Part of a small language model's weights.
Size: 20 layers, 2.77M parameters.
Architecture: learned positions, biases, tied embeddings.
Training: a variant of SOAP for these matrices, 108M tokens, 3290 steps.
Each number is 200 + 20 x the weight over its row's rms, rounded and kept within 0 to 999. Layers, rows and columns count from 0. The size before them is the row's rms in percent of the matrix's.

# down: layer 4 MLP down (transposed), 384x96, rms 0.401, rows 54-122, columns 48-95
# up: layer 4 MLP up, 384x96, rms 0.459, rows 55-123, columns 48-95
down54,120,214,239,205,220,180,184,236,234,221,180,199,192,161,183,200,222,212,195,232,174,220,182,209,175,194,176,233,175,205,219,193,218,218,193,184,176,196,179,155,166,221,172,201,193,175,193,205,189
up55,101,174,197,178,203,208,211,213,211,201,202,180,203,211,214,218,188,242,210,196,192,188,199,201,196,170,188,221,212,213,179,218,160,203,163,224,227,219,174,143,169,209,178,207,186,189,169,214,177
down55,112,194,221,184,246,193,209,184,179,209,206,182,166,206,172,178,224,193,194,228,206,195,198,193,198,238,204,164,222,176,200,181,191,209,209,206,161,233,192,242,200,215,210,214,168,207,259,211,195
up56,093,223,209,207,197,200,198,216,180,200,208,237,214,210,216,165,221,216,172,194,207,178,209,184,184,213,184,201,182,197,173,218,188,256,201,194,184,210,243,242,177,203,200,188,215,225,196,217,204
down56,093,160,175,209,189,232,185,183,203,221,206,210,222,231,213,219,182,214,206,206,202,190,217,196,195,234,214,252,214,178,197,222,210,231,209,212,164,199,173,181,222,209,190,214,247,202,160,226,205
up57,085,190,223,176,206,197,202,191,232,231,194,179,189,198,170,175,254,152,176,189,193,193,201,198,193,219,193,176,188,196,175,200,199,196,196,211,203,224,192,206,165,201,207,201,219,197,256,191,203
down57,112,192,202,222,221,182,180,219,218,241,176,208,232,207,172,194,158,167,176,189,165,170,178,213,201,196,206,176,210,219,218,184,212,198,200,182,156,236,191,225,194,188,175,197,175,203,199,202,188
up58,098,194,194,193,246,219,184,193,193,200,180,170,171,188,208,194,176,212,213,183,185,234,231,223,210,213,205,190,205,200,200,198,191,228,220,177,209,173,205,216,205,219,210,210,169,237,202,212,189
down58,090,207,240,204,184,140,235,225,204,192,203,206,207,210,213,214,204,207,220,193,204,196,190,188,211,186,205,196,180,213,216,190,191,168,179,174,184,197,201,180,171,184,168,212,212,176,192,195,231
up59,098,172,192,176,168,217,205,220,216,180,219,183,224,222,199,186,185,209,195,206,245,193,190,260,198,163,205,198,199,178,210,202,205,177,174,208,188,231,178,208,215,252,191,169,167,203,220,168,153
down59,104,221,188,221,182,187,174,193,189,218,208,210,184,179,209,179,178,163,215,176,220,237,209,201,197,198,205,171,206,177,188,195,201,188,193,213,218,181,227,245,178,177,208,187,222,213,163,196,166
up60,138,203,149,196,216,217,222,202,192,192,198,201,221,212,246,175,218,229,201,204,196,187,228,223,206,222,206,194,187,192,185,196,188,217,220,176,205,174,184,231,200,194,209,208,172,218,235,218,248
down60,101,198,211,228,233,206,198,181,164,194,167,199,160,207,194,210,202,232,206,233,221,198,176,192,171,205,219,184,211,174,189,204,194,210,205,211,211,195,230,221,197,156,211,178,231,216,176,219,188
up61,100,196,181,208,188,198,190,186,178,162,182,182,203,190,171,184,224,223,217,234,221,207,218,194,217,182,200,158,207,203,201,208,193,182,187,225,193,235,197,196,187,214,209,256,199,241,219,177,205
down61,100,200,211,243,184,178,193,209,184,182,214,205,231,200,218,211,203,193,195,199,186,210,177,184,236,231,216,229,205,224,196,203,169,193,163,200,168,186,222,191,191,174,185,195,221,215,176,203,224
up62,075,230,201,157,216,180,184,203,192,191,216,194,223,224,169,208,195,218,184,205,209,240,236,195,251,206,194,196,205,179,230,223,199,228,211,214,209,174,206,167,227,201,161,189,177,208,220,197,168
down62,092,231,199,203,152,155,199,206,192,211,204,234,183,215,170,205,191,231,183,186,203,216,230,205,207,208,168,183,229,223,222,158,177,207,199,205,170,231,199,183,193,223,190,191,210,185,186,198,203
up63,095,210,183,190,204,188,162,235,220,206,190,199,228,199,179,192,224,178,213,163,235,228,190,194,205,245,179,223,196,196,202,199,202,211,205,202,233,174,195,176,184,226,243,213,224,178,197,215,206
down63,103,213,152,206,187,205,198,203,194,199,222,163,200,211,167,203,200,176,201,242,178,202,220,225,219,238,220,167,221,208,199,191,257,204,186,202,233,200,207,195,220,195,196,209,233,181,185,196,226
up64,096,195,227,178,202,165,195,200,193,170,208,236,190,201,209,194,226,158,222,180,190,206,214,201,201,208,238,193,216,209,184,213,170,205,170,215,196,202,247,232,204,232,178,201,216,196,193,200,218
down64,095,190,187,196,196,199,168,205,238,215,181,232,209,226,192,219,185,208,214,201,216,197,170,196,189,212,145,208,190,180,189,221,216,201,188,174,214,226,169,174,199,211,178,190,209,179,196,204,226
up65,110,185,241,180,216,191,187,222,187,177,222,202,223,182,199,178,187,221,213,200,205,191,236,213,183,179,171,221,198,210,190,222,187,218,213,178,194,181,198,158,186,192,161,179,185,200,187,200,219
down65,106,191,168,191,163,212,211,179,204,207,238,196,181,173,206,184,193,190,203,186,183,181,161,166,176,167,204,212,199,220,147,198,216,221,206,200,180,223,225,213,199,178,204,200,215,232,212,198,165
up66,088,167,189,176,201,208,222,209,184,192,229,181,208,218,210,227,220,210,191,175,194,210,214,230,196,191,191,214,194,177,159,217,185,170,194,190,160,206,181,197,232,205,210,211,193,177,187,187,204
down66,105,209,181,185,156,198,198,195,210,236,194,178,168,188,200,200,233,189,177,222,228,209,229,209,207,169,235,193,212,216,209,213,202,187,176,186,198,210,211,211,187,187,223,206,210,196,207,194,202
up67,148,203,231,229,216,144,206,210,221,194,194,220,158,176,192,198,197,211,206,197,174,197,239,190,217,176,220,188,201,201,203,168,212,207,209,191,186,193,226,180,187,226,211,193,186,174,195,212,173
down67,118,177,202,216,200,186,196,183,197,176,235,196,177,188,166,219,186,203,213,202,245,162,184,177,158,205,233,173,202,248,196,195,184,175,207,219,196,197,187,214,230,193,185,197,233,206,169,222,196
up68,095,198,192,231,175,225,186,241,177,192,201,181,206,223,165,233,198,179,156,186,208,193,207,190,194,217,182,189,197,178,216,229,205,197,200,224,242,205,183,186,176,208,241,204,191,208,241,187,179
down68,084,174,219,218,202,199,197,190,213,208,199,195,209,197,210,190,182,167,169,218,191,204,175,179,219,190,163,264,196,192,201,257,203,200,206,207,181,212,214,206,153,187,221,188,166,223,222,202,196
up69,097,196,197,213,202,217,193,191,222,181,191,183,213,189,175,184,197,205,224,238,189,219,204,185,210,195,172,246,174,203,191,208,201,205,216,223,234,231,205,158,235,182,219,213,195,209,192,189,186
down69,071,191,167,215,225,204,196,167,219,204,200,230,188,165,208,169,177,208,192,207,196,219,204,198,190,176,189,190,224,209,180,221,164,218,210,212,153,205,226,174,197,215,195,250,207,225,177,172,170
up70,083,200,184,174,197,243,185,217,201,176,184,217,201,185,200,205,188,220,193,170,178,181,244,213,213,150,182,175,178,200,232,213,184,194,207,186,235,159,192,182,206,214,197,171,184,171,217,221,174
down70,104,200,146,176,209,210,179,169,228,202,190,231,189,207,192,198,204,226,220,181,186,155,208,191,221,187,217,203,182,188,183,200,196,195,192,191,211,231,187,194,182,233,187,193,199,198,187,215,203
up71,099,174,201,207,205,196,173,191,195,206,182,188,200,190,174,219,191,204,171,230,225,192,180,187,202,216,181,202,187,185,231,196,202,200,190,237,207,192,217,175,261,228,225,195,209,182,215,198,179
down71,079,235,182,210,218,209,196,222,180,165,191,212,200,187,171,203,228,184,189,211,214,200,214,174,210,199,195,198,185,211,209,155,173,154,176,197,185,186,198,232,196,196,191,217,179,187,218,175,243
up72,097,203,190,177,187,182,235,206,147,199,203,204,172,228,245,200,180,188,178,226,197,217,228,183,165,168,232,190,209,197,223,183,217,194,213,198,164,173,238,223,201,201,182,178,201,197,204,211,193
down72,106,205,202,225,183,159,191,226,196,197,229,221,218,201,204,218,209,195,196,192,223,191,191,189,214,217,200,216,228,199,183,236,208,205,185,208,219,180,190,171,204,225,187,210,235,217,178,197,153
up73,097,169,209,188,188,182,176,191,230,221,210,181,189,223,208,236,231,166,220,204,223,177,180,165,202,194,215,186,230,185,189,202,183,176,210,191,206,198,188,188,180,173,191,202,222,189,163,218,190
down73,095,203,190,215,182,225,214,198,217,262,186,204,196,198,168,210,207,180,154,241,189,205,213,216,186,188,243,196,172,205,174,202,209,231,211,212,212,241,216,187,203,221,198,201,217,192,192,207,196
up74,101,183,225,234,192,213,193,178,197,184,226,201,208,182,154,243,217,186,207,221,218,204,195,209,206,211,199,229,205,226,166,223,209,189,217,241,215,198,174,195,206,208,206,196,195,228,206,193,216
down74,094,203,195,199,207,178,187,180,222,197,221,197,192,174,171,207,196,235,178,190,203,164,261,207,163,220,198,183,160,212,190,159,181,178,196,208,225,223,220,203,202,184,217,214,180,161,209,193,225
up75,108,194,228,204,187,149,184,220,167,182,212,214,177,201,163,189,221,199,195,234,233,232,169,209,175,190,204,238,214,255,221,198,216,216,215,197,222,196,180,210,194,188,212,171,194,225,191,223,178
down75,116,222,232,207,213,196,198,222,195,240,187,137,195,186,238,212,184,180,163,181,195,185,187,197,200,180,194,160,201,162,213,206,221,190,215,247,219,217,239,184,201,203,213,223,220,205,198,188,193
up76,110,228,177,205,199,194,211,187,240,214,192,193,205,193,217,219,199,230,191,203,206,224,204,190,212,194,177,230,222,199,195,204,213,188,231,172,207,180,200,215,205,203,186,202,167,186,220,231,220
down76,099,211,193,219,190,184,213,163,173,188,208,181,200,178,142,186,167,164,228,214,199,205,228,181,200,230,148,196,190,195,201,249,199,202,198,210,230,212,211,188,193,215,183,196,205,221,200,175,226
up77,108,193,228,208,209,193,190,203,192,205,225,264,184,180,196,180,169,234,213,166,231,205,181,197,232,240,203,178,216,256,165,202,185,187,153,157,213,204,193,197,195,194,197,193,187,226,209,196,212
down77,106,213,166,174,154,186,202,240,210,206,198,164,192,210,234,194,172,183,196,202,235,187,196,201,211,188,221,180,207,203,175,192,188,211,233,180,189,215,186,222,173,189,195,215,175,216,192,176,193
up78,093,191,214,210,207,185,176,235,227,198,185,228,207,220,177,207,194,208,217,213,194,242,218,208,203,233,206,193,211,170,196,224,189,190,205,195,202,198,195,178,185,205,181,188,184,215,210,169,208
down78,133,175,219,183,210,194,229,218,196,193,184,230,199,195,214,171,181,202,190,190,180,245,184,174,201,213,234,203,228,229,203,180,228,232,202,198,198,193,203,202,190,194,179,167,228,217,168,197,182
up79,089,187,206,212,164,189,213,198,181,184,211,196,191,203,229,215,204,216,188,210,221,211,198,230,208,214,174,182,174,228,179,211,173,199,214,173,212,177,217,209,188,188,236,204,243,198,187,202,184
down79,095,207,196,221,204,222,198,228,213,179,198,162,220,173,211,143,223,213,229,202,204,169,201,237,181,236,201,205,187,178,197,214,212,185,187,195,214,195,157,226,230,176,185,212,213,202,230,168,195
up80,098,216,227,197,191,185,180,188,220,195,207,241,206,220,157,187,201,188,212,200,173,201,197,195,179,222,201,184,204,241,194,174,212,201,210,210,225,164,198,206,218,196,224,221,188,197,202,245,205
down80,098,226,184,194,248,159,179,192,216,221,204,198,196,249,178,181,166,211,169,233,179,219,233,182,155,209,198,174,187,204,221,177,175,205,196,202,180,226,188,191,214,180,213,204,210,179,178,182,170
up81,085,204,216,175,203,209,193,187,207,183,179,223,197,209,213,192,247,172,194,213,166,214,226,209,209,199,194,222,190,233,183,170,192,266,171,209,220,205,186,222,198,182,191,229,193,217,194,242,193
down81,095,189,202,208,213,201,163,205,147,180,210,250,218,227,178,187,205,213,202,204,199,196,219,220,214,197,178,156,218,211,204,189,179,207,204,174,229,177,221,217,204,181,197,223,159,190,209,202,194
up82,103,212,196,189,176,236,228,208,231,197,176,220,220,226,199,208,214,218,206,208,225,168,172,214,201,171,183,196,197,227,211,221,195,201,195,218,202,197,164,193,189,197,198,165,165,180,189,218,206
down82,108,164,234,203,235,210,189,215,192,229,218,186,207,192,223,181,212,239,220,191,231,214,187,179,199,158,187,182,195,222,185,211,215,191,215,237,193,183,201,208,230,134,210,224,181,192,208,187,171
up83,101,236,194,210,186,177,197,211,234,196,164,209,185,193,211,186,204,189,213,201,197,174,172,183,207,207,227,181,188,211,200,203,232,211,204,211,192,211,247,186,204,229,216,250,208,161,193,181,179
down83,121,187,195,198,228,179,184,209,226,218,224,203,241,201,193,203,193,191,191,188,215,196,169,196,182,201,202,200,199,217,199,256,200,217,166,233,192,230,219,201,237,208,230,232,230,212,218,215,207
up84,080,187,182,189,226,177,170,230,172,209,193,179,243,195,186,205,244,239,213,189,195,194,213,226,187,206,202,200,202,185,211,171,214,187,183,218,206,181,207,160,188,199,213,232,165,186,216,223,197
down84,088,204,205,210,230,195,200,213,213,207,200,181,265,214,224,205,214,200,195,216,232,166,203,190,169,218,224,189,179,169,238,204,171,182,227,157,196,198,215,182,199,229,158,212,202,227,206,192,225
up85,116,182,225,196,210,159,208,196,216,165,235,196,207,219,216,213,193,168,185,210,221,177,214,192,195,172,192,203,208,190,208,207,206,238,174,211,225,237,239,195,211,188,239,200,189,144,226,180,214
down85,111,212,190,179,197,211,190,230,204,212,203,197,202,191,197,228,220,168,210,196,228,179,171,185,208,207,237,205,187,225,175,160,246,176,224,190,211,225,174,187,190,178,201,190,180,235,207,215,214
up86,125,184,175,232,199,201,179,173,223,193,194,159,209,162,204,224,195,201,197,201,186,200,207,249,191,183,174,189,243,179,171,198,203,181,208,189,219,226,182,168,213,200,245,196,194,202,192,208,216
down86,106,205,236,222,185,183,204,225,173,193,176,200,224,241,175,161,196,210,175,229,199,217,237,191,212,222,207,196,183,189,251,237,185,199,190,183,211,195,193,210,185,205,205,179,181,175,248,200,230
up87,108,204,184,219,208,177,201,229,191,196,176,172,181,181,196,214,204,202,181,176,196,189,244,174,174,168,197,184,255,195,207,190,242,202,164,221,231,180,195,200,213,205,196,174,226,189,172,181,232
down87,112,221,215,193,212,204,216,209,224,197,193,213,215,189,189,198,201,148,189,215,222,167,175,195,220,184,197,178,193,199,220,157,210,205,198,187,221,196,188,238,214,226,230,191,245,182,203,218,186
up88,105,217,208,200,173,211,206,199,167,176,212,189,176,212,194,167,208,210,230,212,206,221,215,241,186,211,212,167,174,175,176,178,207,220,214,192,205,201,216,209,210,187,211,218,200,185,194,170,178
down88,098,212,175,203,212,212,224,199,206,199,156,203,222,172,181,197,195,234,205,167,176,181,157,204,215,165,218,200,223,190,223,235,213,194,221,192,200,221,201,138,167,216,167,159,212,203,187,193,192
up89,119,155,220,187,207,174,218,187,174,197,239,215,193,226,189,200,173,197,193,206,181,200,197,175,202,213,186,227,206,207,181,224,177,179,193,222,206,187,191,187,202,167,183,188,238,193,242,218,200
down89,098,213,222,248,194,176,195,184,232,224,144,215,195,197,220,225,192,200,199,175,187,174,175,159,202,187,217,166,192,186,210,188,198,200,164,194,225,205,223,216,207,192,214,209,204,195,227,197,219
up90,094,199,207,215,204,195,217,216,157,195,177,167,213,206,191,185,245,213,174,204,190,194,242,200,213,248,176,214,217,217,183,186,198,209,209,190,191,149,180,189,209,198,199,201,207,158,237,205,195
down90,113,233,183,203,183,188,214,210,209,209,216,194,216,225,191,163,202,180,187,196,189,203,220,198,196,192,203,171,192,219,204,169,215,175,193,226,185,207,188,221,225,221,180,236,201,194,195,233,193
up91,119,182,177,203,224,199,198,204,193,203,178,167,216,190,202,166,200,194,189,215,192,199,210,179,188,181,212,219,187,194,169,179,214,239,170,229,214,200,202,163,213,207,207,216,210,192,233,198,202
down91,119,195,186,208,205,196,202,204,134,209,206,194,210,198,216,162,194,189,170,189,190,190,206,195,160,191,183,212,210,201,196,218,222,196,184,184,224,231,211,222,192,217,185,193,211,198,208,242,198
up92,082,199,172,196,202,208,194,198,182,207,207,223,190,194,201,182,187,181,174,179,248,174,204,200,171,231,206,201,214,215,189,200,223,187,165,200,228,239,223,209,216,177,188,209,192,213,188,210,194
down92,098,175,226,189,205,227,172,170,200,202,225,176,189,212,235,173,201,162,188,174,192,186,209,181,214,220,209,171,191,201,211,160,174,210,193,196,223,186,177,211,207,236,176,178,200,182,194,231,176
up93,090,205,187,190,169,190,187,172,173,190,209,206,179,218,184,217,199,170,213,217,170,193,206,201,177,183,176,218,170,197,210,194,186,186,175,193,198,188,187,208,207,214,161,213,164,176,184,214,154
down93,092,165,207,190,151,218,162,195,188,209,225,224,189,189,194,184,218,212,231,221,218,214,183,193,221,204,198,204,195,168,205,199,257,207,176,211,189,231,176,180,168,188,205,207,229,206,197,212,197
up94,100,214,210,173,214,194,184,169,202,193,195,185,203,187,190,190,186,163,180,192,192,190,212,202,203,198,198,189,189,201,214,191,226,203,193,191,177,147,203,192,240,204,225,195,176,204,192,229,262
down94,113,214,167,186,181,204,224,235,209,200,220,197,188,198,213,227,198,158,207,195,201,185,185,199,200,175,208,170,161,182,196,196,165,163,167,206,180,200,226,184,192,222,189,189,217,182,148,170,182
up95,099,183,211,187,206,200,202,200,221,214,193,238,194,209,163,168,223,213,179,186,219,217,189,174,189,209,247,200,218,202,204,182,218,200,228,213,203,196,190,216,177,144,194,203,196,234,216,210,186
down95,110,216,229,225,224,190,232,245,230,221,191,211,203,196,210,240,223,175,198,216,182,183,234,188,213,209,205,175,201,235,174,222,194,223,186,226,218,227,195,212,211,209,232,180,173,182,203,179,201
up96,099,191,193,176,180,193,211,219,208,216,204,211,176,210,175,187,193,237,219,219,198,200,218,169,213,158,222,223,182,212,204,175,191,186,253,179,186,220,210,189,204,204,193,189,188,187,226,190,206
down96,090,164,182,192,205,202,182,153,175,182,183,232,213,202,206,216,196,217,178,184,246,207,203,207,228,234,177,197,167,188,235,229,177,206,262,209,211,196,201,220,215,199,236,218,202,197,203,205,216
up97,107,233,167,187,213,225,227,191,189,193,170,171,179,188,198,223,228,191,208,213,152,186,200,220,195,227,236,210,225,240,207,201,193,226,195,221,199,212,227,191,186,184,198,176,179,202,193,173,196
down97,107,200,219,219,185,195,205,217,181,195,193,209,248,203,200,186,169,178,215,213,184,182,228,249,231,213,213,214,169,214,180,199,225,188,199,178,178,184,214,179,233,177,211,180,204,171,163,229,209
up98,110,164,214,180,218,207,173,254,183,185,195,220,208,229,215,183,168,203,199,227,165,238,228,201,189,239,195,215,225,183,218,206,199,208,222,209,201,185,192,190,170,165,223,200,191,174,211,218,195
down98,101,165,181,188,199,188,208,179,131,206,215,229,178,215,214,184,217,166,196,221,217,193,172,210,174,190,212,234,200,208,204,161,188,198,202,197,193,198,211,232,212,173,193,195,169,218,226,178,186
up99,110,202,184,215,218,193,187,171,170,166,194,213,183,207,217,186,186,200,199,206,174,206,198,227,193,210,225,214,194,195,177,200,190,216,228,170,214,220,214,173,184,201,199,247,157,212,204,218,145
down99,090,209,255,181,203,196,201,216,201,212,198,214,193,181,210,209,193,189,212,189,215,225,201,210,234,191,186,178,229,246,203,202,224,182,192,200,232,206,222,179,196,213,224,168,168,165,209,244,155
up100,118,195,213,246,206,212,236,193,229,179,227,151,211,242,173,210,186,199,210,213,168,185,212,199,183,209,196,236,193,226,193,187,223,187,191,176,188,182,204,195,200,199,191,177,178,172,215,179,177
down100,092,197,207,219,202,187,215,183,186,216,199,193,159,211,201,190,192,193,228,197,215,175,210,221,170,186,196,210,207,194,186,179,202,238,200,187,194,208,211,202,225,165,198,222,185,206,192,205,199
up101,083,251,196,194,206,192,216,212,177,218,216,217,182,184,188,198,173,229,197,191,219,216,192,188,179,190,171,182,187,195,233,246,254,166,204,185,195,195,195,228,186,185,184,204,227,220,192,191,205
down101,076,184,211,170,183,219,172,215,197,189,181,173,183,185,208,237,191,213,199,196,176,188,191,183,196,192,187,191,215,182,184,140,165,262,215,204,205,205,192,196,192,243,206,191,187,203,208,191,202
up102,087,199,205,206,213,189,209,219,161,212,224,165,196,209,141,194,223,191,211,190,252,200,202,178,213,192,201,200,217,215,181,246,211,229,206,215,222,212,205,182,192,190,187,190,218,197,177,206,204
down102,098,199,218,235,170,206,198,198,242,209,165,229,199,163,185,231,194,206,167,199,187,211,221,197,205,196,178,170,178,191,204,210,206,183,162,198,204,223,231,235,178,208,207,196,216,170,214,187,203
up103,108,226,191,228,192,176,228,198,212,199,214,189,181,208,208,195,194,199,199,208,188,201,171,199,202,216,187,191,181,209,246,212,188,202,208,191,200,168,206,169,201,175,212,163,242,225,203,212,237
down103,098,201,210,210,240,188,188,167,204,229,186,218,231,162,207,198,224,180,218,211,192,203,228,193,170,181,196,223,240,183,197,170,217,216,217,183,183,208,210,188,204,185,214,206,185,229,197,191,168
up104,119,197,220,192,210,210,184,149,194,183,195,178,179,222,189,201,182,202,217,187,209,234,216,207,184,214,190,223,240,217,165,207,178,208,204,215,224,182,202,211,191,192,248,219,225,174,204,161,202
down104,094,204,179,240,220,190,218,201,210,233,206,177,208,191,218,219,229,216,194,221,175,204,171,209,232,198,220,170,180,197,211,210,204,171,174,195,189,215,193,209,187,176,186,186,188,211,163,195,197
up105,114,212,200,179,221,209,200,220,203,188,178,194,173,190,200,172,253,190,199,203,162,209,225,218,180,228,204,183,218,194,194,199,163,243,209,204,185,194,206,201,219,200,214,209,164,195,202,199,182
down105,115,204,202,211,185,221,218,187,214,190,197,231,227,198,201,160,224,238,196,246,218,208,232,215,198,231,153,211,147,157,186,194,217,178,204,222,209,189,178,206,210,170,180,177,209,201,207,202,182
up106,105,158,211,193,172,236,209,204,204,205,217,209,197,182,198,194,157,172,203,155,211,181,210,224,193,188,177,215,188,202,174,212,215,165,209,195,229,188,225,199,230,191,199,198,208,196,238,177,214
down106,086,223,208,201,199,194,189,192,233,178,207,174,224,232,195,229,206,201,214,163,157,219,154,188,213,197,210,230,219,200,214,205,187,186,211,187,217,185,186,186,178,167,209,195,242,223,179,192,193
up107,083,244,199,203,152,178,179,198,208,240,169,210,199,182,170,208,213,199,189,223,204,198,197,202,182,203,219,231,196,213,206,216,219,172,205,181,209,201,235,175,213,205,232,207,208,209,197,191,199
down107,106,239,203,183,189,178,168,193,196,201,205,229,234,161,204,204,223,193,226,179,222,194,198,184,183,185,212,248,228,200,197,183,210,206,172,199,197,201,205,185,223,215,188,210,229,208,192,227,196
up108,100,188,172,229,186,244,219,212,198,234,193,212,183,207,208,226,204,205,195,197,229,178,172,208,179,217,196,197,203,245,181,225,198,208,177,243,193,205,222,205,215,233,208,230,204,152,194,205,188
down108,114,205,240,167,184,194,197,238,204,196,197,182,214,186,207,181,158,218,213,203,215,209,182,195,238,180,223,202,204,193,223,226,211,219,178,173,204,211,190,213,200,200,232,221,182,199,193,214,177
up109,085,177,169,191,228,197,204,195,148,166,187,175,193,211,221,188,185,240,191,179,192,198,197,231,206,208,243,185,179,212,201,226,203,231,182,201,198,202,194,221,227,223,195,196,173,198,207,201,206
down109,093,192,187,205,186,180,185,215,215,229,206,222,184,180,225,151,211,238,209,172,232,193,184,216,202,212,195,229,186,220,210,179,174,204,228,169,203,240,186,177,219,243,177,206,210,221,193,178,183
up110,079,224,214,202,251,208,178,211,210,218,234,188,187,144,205,223,198,202,205,215,210,227,216,187,233,212,213,201,173,239,183,218,204,197,197,198,177,217,205,199,189,211,181,171,214,180,178,229,205
down110,091,194,204,216,197,217,185,172,208,209,244,192,213,184,169,201,211,209,212,198,187,238,207,166,178,170,198,192,206,176,211,211,223,196,223,182,226,229,218,159,225,216,205,185,199,181,185,199,186
up111,085,229,217,261,211,162,230,235,206,205,222,203,214,185,225,235,180,229,176,222,214,221,164,208,192,183,204,208,181,198,177,187,174,192,201,174,186,230,230,189,218,210,205,201,170,210,208,196,207
down111,104,209,185,171,179,210,211,223,206,227,245,196,168,181,194,182,212,209,189,237,167,172,222,202,180,182,179,172,202,193,194,195,226,202,187,212,162,169,228,208,199,195,191,166,200,194,155,202,211
up112,129,191,198,211,237,217,222,207,206,195,193,193,231,209,211,191,200,193,178,163,205,226,215,226,185,224,175,173,198,168,186,203,215,202,144,186,195,151,204,210,194,213,185,188,167,232,190,193,209
down112,109,208,157,187,186,213,217,181,185,219,196,253,213,211,200,195,211,202,233,172,214,174,166,195,224,175,198,202,187,185,188,199,168,169,191,219,189,215,210,238,219,218,210,192,214,221,176,175,167
up113,109,174,203,197,195,242,225,214,181,208,175,222,200,226,219,195,205,224,163,219,188,178,224,224,216,201,207,215,198,193,187,164,208,208,183,211,201,220,186,199,206,226,188,186,204,181,178,186,218
down113,098,203,234,179,190,172,195,205,183,203,187,222,220,208,214,210,189,208,187,213,169,207,197,171,175,179,196,213,177,198,201,208,183,170,237,220,237,227,210,224,174,183,237,203,192,220,176,169,191
up114,120,231,202,194,225,178,194,230,179,172,235,215,194,210,193,163,193,216,185,212,237,213,211,210,188,172,173,211,168,211,219,229,199,212,176,188,169,190,201,211,199,240,199,201,165,173,178,206,206
down114,104,222,226,196,151,220,195,194,201,203,188,210,220,194,211,187,181,163,201,182,200,187,174,210,223,217,159,172,170,201,217,172,185,181,186,211,177,186,194,215,229,214,183,244,212,204,208,199,226
up115,111,176,195,217,209,172,209,219,191,226,168,202,196,203,229,161,202,232,241,201,224,195,174,242,172,191,190,189,206,192,225,212,220,202,201,205,190,211,189,208,180,187,201,200,180,199,220,223,195
down115,104,193,208,218,213,229,179,186,205,208,208,207,201,213,162,226,195,183,149,187,180,208,269,204,187,184,206,198,230,221,188,191,167,211,181,200,180,240,198,188,221,207,254,215,188,182,200,201,228
up116,126,219,202,214,247,214,192,211,182,243,182,202,166,221,198,195,185,162,177,182,226,234,201,204,203,200,238,228,208,241,138,203,186,195,207,181,176,234,219,202,212,198,198,202,193,213,204,187,226
down116,111,197,228,187,184,222,194,193,202,185,207,164,225,202,204,238,188,171,223,225,193,211,179,207,201,193,209,189,207,191,194,192,221,183,188,212,226,220,194,168,223,220,192,212,217,196,161,219,185
up117,130,213,201,221,198,188,165,192,179,223,192,214,180,233,199,183,186,215,245,211,211,220,194,239,158,160,199,209,218,221,209,193,201,193,219,212,235,203,167,231,183,190,208,209,209,183,198,202,172
down117,107,225,219,212,191,197,237,222,182,194,190,160,208,210,189,190,200,216,183,191,213,201,203,168,229,172,179,191,214,211,226,177,242,206,203,187,189,207,209,191,230,205,185,213,227,206,176,221,224
up118,114,161,173,196,202,170,207,228,212,171,195,214,191,153,212,210,216,210,187,208,196,188,240,226,180,213,226,185,199,194,186,180,206,199,226,158,221,197,226,191,219,164,211,240,184,195,204,201,221
down118,118,154,201,211,206,205,196,162,210,230,204,237,151,177,244,176,193,171,185,208,196,204,226,193,189,197,215,213,209,201,198,194,197,175,247,185,213,214,201,192,225,179,149,227,194,191,205,191,192
up119,128,206,175,185,176,213,209,186,230,194,226,179,173,236,177,203,207,215,200,187,200,239,208,211,206,196,212,200,201,193,161,196,189,217,218,215,193,212,200,185,210,199,203,201,172,192,208,203,179
down119,106,200,230,223,198,199,212,231,161,219,212,204,193,181,200,201,169,175,208,252,218,171,192,179,186,162,200,198,197,229,212,214,199,170,164,181,185,196,203,239,149,195,213,193,253,206,210,203,188
up120,110,187,188,194,195,155,193,248,209,212,191,192,223,232,209,215,190,146,183,205,216,183,225,198,195,207,196,201,221,239,238,202,226,190,179,208,238,176,216,201,173,188,173,209,200,199,209,220,180
down120,120,200,182,222,219,215,190,170,193,198,162,196,182,144,203,194,229,233,216,210,176,205,200,206,190,197,219,166,210,192,188,197,191,223,212,196,221,199,191,182,162,204,207,222,214,206,180,210,216
up121,105,221,198,207,176,220,202,185,180,192,190,213,201,214,203,224,201,237,205,232,194,202,244,217,199,153,215,169,209,196,179,214,201,232,215,216,191,205,234,243,210,225,219,223,179,175,180,192,197
down121,098,220,200,188,183,156,192,200,193,221,197,196,188,205,190,200,197,169,215,206,182,196,157,183,211,184,170,214,204,206,229,217,197,200,234,179,231,188,164,164,207,188,182,160,202,214,205,234,191
up122,096,188,212,239,216,181,228,194,176,185,232,181,222,217,202,169,236,162,219,199,188,192,202,194,206,177,208,198,210,199,205,208,181,216,195,206,210,212,200,186,210,221,201,195,205,176,250,209,234
down122,110,184,228,202,220,196,192,163,219,177,191,204,201,165,201,235,208,218,205,206,212,200,233,189,215,220,167,226,208,191,165,182,216,182,171,195,203,200,246,165,167,223,229,185,197,209,189,194,202
up123,095,236,195,227,220,201,192,186,204,190,221,197,208,195,179,183,189,175,204,200,203,210,164,191,181,222,184,240,180,222,187,175,223,209,175,193,184,188,198,160,222,201,203,189,191,217,192,201,180